From a checkpoint of a small transformer trained on Wikipedia.
Size: width 512, 8 heads of 64.
Training: a variant of Muon for these matrices, 903M tokens, 13772 steps.
Each number is 500 + 50 x the weight over the matrix's rms, rounded and kept within 0 to 999. Layers, rows and columns count from 0. Numbers have three digits each.

# gate: layer 5 MLP gate, 704x512, rms 0.0467, rows 595-603, columns 256-511
# up: layer 5 MLP up, 704x512, rms 0.0486, rows 595-602, columns 256-511
# down: layer 5 MLP down (transposed), 704x512, rms 0.0428, rows 595-602, columns 256-511
gate595:612505493534444451586470517648584466486477512489582508505504531481497547590512469588448488546537437517417533473498500485568542494488628488486605567557533446619564455573536518553514498488519498602498531472490491503408467513509456444495563471515507507514496490532555455466565475561470562418538599506515525560548517462534456512481531475355462566481499543493439573472473523481465478508448497559432457571528487582417448524529416501464449536532591466452592500602539439573479474515469477443508479488441476481456487405507455531455509510407461531440550438539455460542456466484460477557527484501435449460540421432517436505423477445494506518527482489444464501538507465447431451432432551458537435484569509564495453486524505509462491589631491447505520438419475463520565472626496496
up595:577545383582543481449535525477487480460567554501568421422415467462532532533399508457463509489432501612494477499390565531482445481447504439431518626376581451395415507524501497559487472410388486528455547578576463450679547507491486407529474416442490552526537537475478480523542512549488494584496500536471490550462489351534488533502544521546545503437514491415446470460479562545509457489539486476542499556559476435464498539448531444512519517483554485541566482526472507487483538429455457522556552569494553440474532461580587469477480476540449454405573477586595504484504466537538530432613519517566470517470464552586465500522526506526489502467498498462528510472501571495565540435507489520572463544529436605586472567527519450472477517468496564507541479543402486515485474454426500
down595:509526491579459483412468449469409474528497583590570432502492487559514442439518529492583525478556566458508480542545606598442537526501466536488398511479521392451471423461506495421509466592484439438520465580527566516543536534508543478458494561522576429524560521512462417520497542470488398524484501529489469549498446454487392459540473586493463545524601555454487391517483519497507542549543543445525477480522453453581499451463534468424572505480474504467494484530518493430531612506436582453502492490548512516551414470490553497476475457450490510504483504542542528481497547419456509539555501593529629496561486490466430544500502549484578456458588486507634507534602482506477439485486522475536512521547487423573522455543584530457424483449593482473401554470449540490513479470483459
gate596:490417439468452543422431520512514555499421584562573465538525466528543531511540496417547584451496528452505566437559391477462471506456426509481585561569451591458588544560492561518552490451549483491459487408537532506500504399580505513527494523494440437471454468514500540483498530477436483465512538503501482486454554520481539474511555468569510514530446562445467522556507515526510394457512545495435466479461546484598579476556486486434462520574428468453523528519521578499510499550491544508567503500494375487511429534431511559563517504503531431487467557452505480569400449423547398609532508515449513443400523469447477608526506511479521509541553417491508452544541478512588521547571483431539494508545533477531470551512465402524432532495535514469479508524608479522437528541469495
up596:464533396521477574540470515364487426533443460563495559522424449552485503547497510483464530532500636510502500483512522507502464511432449515489460505455528500513556503502424496448462428507544472506547479490513537460467466513493445468468541533451529491454456456413517386506515550436523565482470464525582449402499529537525558514514562483457389476540488495490551517484510544561429473452508583491520439508480591540461522393516514514482507513425423569459465494508509431437541524483513433534525480533470428508479626536461487614536488461459524416528440438444462445460449458474493509424481407430421476632518521523484471452498615502511557554434439456428590442535421548455529495504461480484552517431394520511463511540543533528511540539447460520458521462545507553438492486426491490
down596:478517541586519535499495547543499537424581496503515504488567477453565483540579530412520485514539494469431493493483487455591549597532456473519437481514510474533573531589575519524544436531518515493487419453434504513505504475509487515565506529499443557555461451535477528516510516508551463488529446504449550530403409504394440456464456422494514529530515456467470545433539472523517484397515489520563502518554432415572480463419450484435446488537602376514503608458498484515482466476505619482467499529529516455500437531400500412537462489460546562569559500534488509525527558485558528508401516550526449387441581500528518539517482572462428546557511493489475545516495522579517530456399514522485437534459446510526563517434500457491543552477456469529469492465504504530490486451436479
gate597:555539586500507480538532570488503517555558456443495540505512580488549517502526566550482474492532513524481520493531487543512538539518463424480521515431407467494511496545519433473496547474484555473540547477569507503503493483520443523473508439503537520609462493462410510520500529532506476446483450546509468510473488430527487515507487434412512536573474554436576539515495544401531491511374552482514535469525560508508487495559445433510551474459548499403502463442558449482517531479484427505479484509469619507494461542487513476545494501461584434501531495446446535448512465444487563505507602490462501427532472488488446455431547398447456588448485486509548544474509518546576488528552438475463625505549537499526451482527494470477456511521494468427520448477517533527459503512507471
up597:539500508480541553484516438451505513591584563534509497525494574521461600436520478458426476390556494441553580481522548571526605554578467498458495532451617446409544566536514517529513527528474544505602503520442444472481508479476477493477491497509507464472462578520477418565568538553529538527479545533452489559565530480530506464525498393454478412538531480498536529452417434423488483523482495499448478505562433507435439645514480486497478467539452463484520516451577494454412528479482505562536520598547406588489478492455465597578529515444425440418564444530536503412444503525480475513537445552457532519530506555445516431520507415398511551507448512579412578470549427513485418541506490511482557461447499561502457467598489595569506475478447483388512502518486507516473510533525476
down597:491551516581606490521562530526538516513399531404480515494473546470591435491505544483431436476510405516557527476509615608528507532506470396539468478527539367524557524497417548523492503486404527526584480501552564511496480431544505634504521493453478531412470476476469501540552445517490523496457518467447511496488556440554485510462534502380463496470444513501496496414429446447520490485423439481560473454502498482498531504542459452483483505533474458537483534433544431441537483431468530479495476552448505429418534485470485465560494447481397469504475445493465583372513482499511481525460521572446505523514475536583487491531541470539505529517428503461425529504533488513488489482569464473406460507432502505464429551407481502502499524512453607420523469511534472476485446456484564
gate598:541491606580560486526513498557498442480497479479530466553382501487471535504526517478495493490503588573572489555488498546566444463539524512523579552547494485441530533529506427595519534546490501448508479507475456519408481511524532410406536388471520475529474468441491430430587414516477531491463507380552438538573579487459597510502458514590598613468438609474539579415499460457493605469522368589547579521432562481570557443452473555440487533456396441459486407494544543508483517425503485532481541548508541439457452510495497617543519512552473494519454561458557507455480473520560509621446547482404520397528541602444482491473394594523438484552533510497612479423532395487540525615482560519477458524399491458507524543498547536464448509527455561541500582524578480487477464551509521
up598:477389537495583485453466555579545460419564541432442433484482404483541442514604505559538500455613532442415542427442551454472482492477537533534517536424425538477463491540481517488581543517469488523410431482465436451507492546488549448517505583471526527478507553469547625527538511474511550505500476522560563421515506504439491544451550504497423548573491449484521509507457494535456480505432506459473573440584446528511428533521518412480511506497427479495458529484495441562541519510514498504530567505514517596535585608479508526510496503585491461506614551509538535476522548572590418440480474462494566450453544513437509457594549508468500487463514510487429482530453481492506536508494408551543542493461432569521431532541369505495519505500512486556473510598496416564397545434568527
down598:565502466460471567489487464656523412543532483519489496507413571461607444492563429556411451434486472538484491474475410494450485560515537531493530601495472513487496444512525513538527540447467483434479469516551429456426537463506439483506624482543471486462540455523607511569530455435504527419476551526503552482490531394520378516546477570450464520504543524513378520525491536518543521561488466471410405514541527534457516547595533514457447427475569460599531559609567496553497526539571489562539559479500453536515487404454530504476527417523543467506531583518522447477493493480452540506514482420516512560401492532457453486580470570489487536541511437392414482447528482542506408584609472534577526520556563546417435545512466507593523491387588588371495470452482517440548507504433536
gate599:417499497514483502478540513512514459470470428427476470590566525519557470489501519485460489543559546456419468507512471482422594516452588518493542471470489511579518472555494385530494516503428565493547519504592508444550531473487505500458511502466477485508475521514519545463516385462557526514563522441472480389460448484546453538479446509449524465523437523540595546453563533472493516597503506488460516508554536472519521569499390470523483572544434536498434551502517559516439503518510446488518505503489491533482484583491476472546423618512432518492478366458467497446431518570598444493389495532487534464458483453524485639502622563455552547411507509444471501467462516505510486565484489381464461534426493555584474516449498451404562643481472476537522478453533486406485514442461567
up599:519453452495447529532425573494542494436494574460479465490507422473444553572448566550467446565512547432490535459519450613428461473533509550502508605472576507453479483384511460458490538466475485467464499481408471459492546471525560434518569484576513603488423566469620545486457554484518539475491430455496416384481517585475608494418478505512571507468485546457520344615548439499500462544515558519525536444565516545546476412448514468520534526505531476527562492468462521514453492477484505383451541566474457456552539505454544550462505443427469518552502512481524453523497488545467518570515468443540493553491470426457408474638512487454502459525536463559469563549554509460492509441521498435487537463492430560492439523450514562588491471489522540479405377448498513516494529560471544
down599:432468493506405611492537508510467540507495565375418502479521414502450501484446493491518499549513525483480459478540482541574476485527401474485526485485585488594455437501469567529456435449504541551406460482505457468524403454507512523555409533505385487496476476446578548551501558454487395462457472530476550519482465487465533468569583522426427499398569400519505443534429525531530548540478490472540488545546514511510509526514535547526562521500445439452545509404511500484471443493486502548529528556426492515527374506472483446509409528429499568530577625373410491514574568470472470473435546452515446470476588519585484449516430547509523493448474565476515545424441517451473513482448428495448558489502464539551523480466527493571556482425507506486528510434493524521486537553629525
gate600:432548509530517561571418511561606351585369548503448383511518514525444478617467461532506549561623449519524472372465514500498402561508473448436481512533569556525538603529453529480491561490549535558373561475642594472477456526548508490552408515472537452454471505544521482410436457538554373453436619393474401532493494412551495429504549433462435512471512483444454550455557517557587520461486536493447541445425452438494440522544477544514488596566543525484493495554522495478465534500566381458438477531515466423492445445472425425560451568641503490444405549509379607455466434487416574414507433478485513476472585544555545598455460455474428468407501476437533508496491645510442431520410542418607521489450536497560538589515516559534486577618498480473546504468493487542453509466498463
up600:514471514404512516533407537512560446540441416461479489473469460528539496488498392519541532524533557505465468526596568509465498547474499551469494408516430416521534488527461492545493588567497515540515515568564494503546524570537540622543503458474559513545469460513501564505424565574475504545582569440425398423493533444484489569463437405512470593517579484642462522602528462586520471506474510460503518462510449461448509473503531522518425537567470500533481580488452453536470404518427485450454465449440521500520511449562452437526529427495467484612556455473380558479597446449474579455470561453470473635441531411611521452464561492521501533412575545524510487367424455525557535512563552404512536523491493527490444614490541564530554550487483595432454444455536512476515571501521504
down600:543585554482510501523464513579509455477503510338443439457472508559486463489463502531430581578437449495518529474505487439474430581439391395456534418420463456542439498523491573543454568475551531499591531606532510434384467528540534583457393504474458514458541517554549503482494570452492481498497504544518528447497481543502532554490565537465419489486498603485553569450495483553531451408475547608514412479494458456530479465463457532485439479545475520468469467423539553492586479476556477467453473495483478550590525580569475368484593403482567464501510485509560546457463453545469592482472505484465413546503531501504587523559463502550435461538515606498458489503507589522525489478539603451454471502496487487407490454461462539536542509413536446498480458454468497477469455527499437
gate601:511500412493388446515497473484499465483528449546470503426485484432521516471528513514576527532447498533489512609550449479487477401471540575524505591441452488469473516471458469509465500503557459486562499547469484426558450511553415548542514477533511441550490492556500498504427416508427501479577504517437469475502559527543454484522488477495474427453479456528553466517488473504507530458507555517533529545483499536473465597535483476506548431483487487476536492461458500476557526509480530508410541537412531513528484554528516542537452472488579505557467451517539453506500478454446528507538485470457527498507521492544510489480489536480488425491455524480555563572433429431553468500449564566434484517480488457480495462450481578433482605513512470509537514482573474498492400594530435
up601:496527518529482427544524468463480553529513452557479518459536530436469517538537617501510475513508553573543468497534493461544482493463425453441563424543559565488526438482477500525515473494506477532423417509463562521508485506497506519515499547402463477514492530499392518534513420423568478487479511597476520497499568505463444444529457406553516555500449514466638571448557472485555522532454449506542590521497472497528402487478481547512497495467461500531528535559563495419482490487445614479584513473532488439521503472557405495421465449486500491472567507439485507504495487528498433506497494517417462444567503505620533523485538514523544497513444589507554418520472443506541604486509529505508586517477479454467462538500473452533535542581496500552477412435477487487400439487540566
down601:564528467530485473566463454514484460510386470458546586553503526423539524503554521525465525480557584539516425527551514521488427447504558509573519520512461521542545489539583499526531491477492518500556448495484556540568390553508500579488528465531540496423514504456462512439495449463408490482465438471471585425526584484512451534525506481482457460487546552464484473540389488468533484409586539515552490479516525508497382470574559526531402457538461445506510484503443505521492550508448465540393493506418516434494533561492549558391511516528514506468484502416492529520463523500449465575454448422493478476505549476504544486513547536480501483441480512439460476505524389476493517498449480507462539581486429567529504457565554574469478499500553494434507503473541416581473427578475526
gate602:573463484468485538472500454481513532466525544541458574565569458549503428510530429466484529449453570476473586467432524546460485445579579491543411543436455474510531514509488512412505533497466435486484502458535499393570390478515385514470546484447436587494559446462453503557531456468487584410513485559411526530489503465427455438505438498551441484514477413574532499555497592557392475507479451436496540526478496518434556518572502533480534566477516441566638556490508536574557542450561509494489465492511534520413507497559544469453540518455504567420472431420439478433533502548540457489495573477593458501503547522512511519514479528523522483606537482502517552411509432492476515508483586513457583451488450517565383561543475473545550539487471415550560526518558436450457473486466491
up602:610416494588461406389503585524530514589481525550450424526414414570656487489521528517466530409557512513463544537481475348474458490471497415465579459531536488457510561531442405553483537475486468517466448430525458436472613473527528461569570514384521529465509467436502583516520482505541527458385477569530488620455492393436467466581504411501586575461487428510472492507511591502520352598578460455402547574539497449403532494486554472477449518501448606596483487402499464482491529530482453526540517489530457428456577536508525525445482463459520530508517467553433483495524474490468467571542578441453447525493456443472428490529445506444539520539588531426507398445504449484511560378540602480422633510397572516563482469565502505549537494384480513535472471472577423411447481490470530
down602:520490513565451394519570472479505442522579493456481509523490446468537414490433585544518454481428576511591548409458530543418495527434488560510492557365525568581464486494622526485533456464549456431421600522564536443630512596491497624538513496489443571444499582608517556517610485523580571611509423482497540467592470425514475439510482511518520542569449581601458526467513559605457433555506425537552495571538438497578524490502556501497413501449428470525486483515493470464476542443483378518469543493502512501408408467442515465445540442501465503477427522419531516502526489495512425562454461456450527576512443572496542531485483402593508429506482544500520506519497432450466518524460551643435485421451519437575542473560465537615564429557482547521441538529515466522557537488461567
gate603:354487480487563423452470576537479542476591571467451553543457597483550449547461593459524568477509496602475454492469429479521478451537518379507489537444533552466501525436446438494460480430430600565541572557492501445426539472570568417436546456479497518512531521423509436526503493516513422480535443508519613532578554428643488480500538612551479474480508450578508508395501473533466525495468503430479525476393456512508486403604491439528495494488539493436430516525509495450493584499485527501456474590472505453584424479598526485608434482423532483444524548456427490483438534539453433497530551562531485545552488450526536510561522416472393463528515473489530586413505534559574496434423513475534537501434427518469570569525521472515461565551428543540507526417532472468480533533552425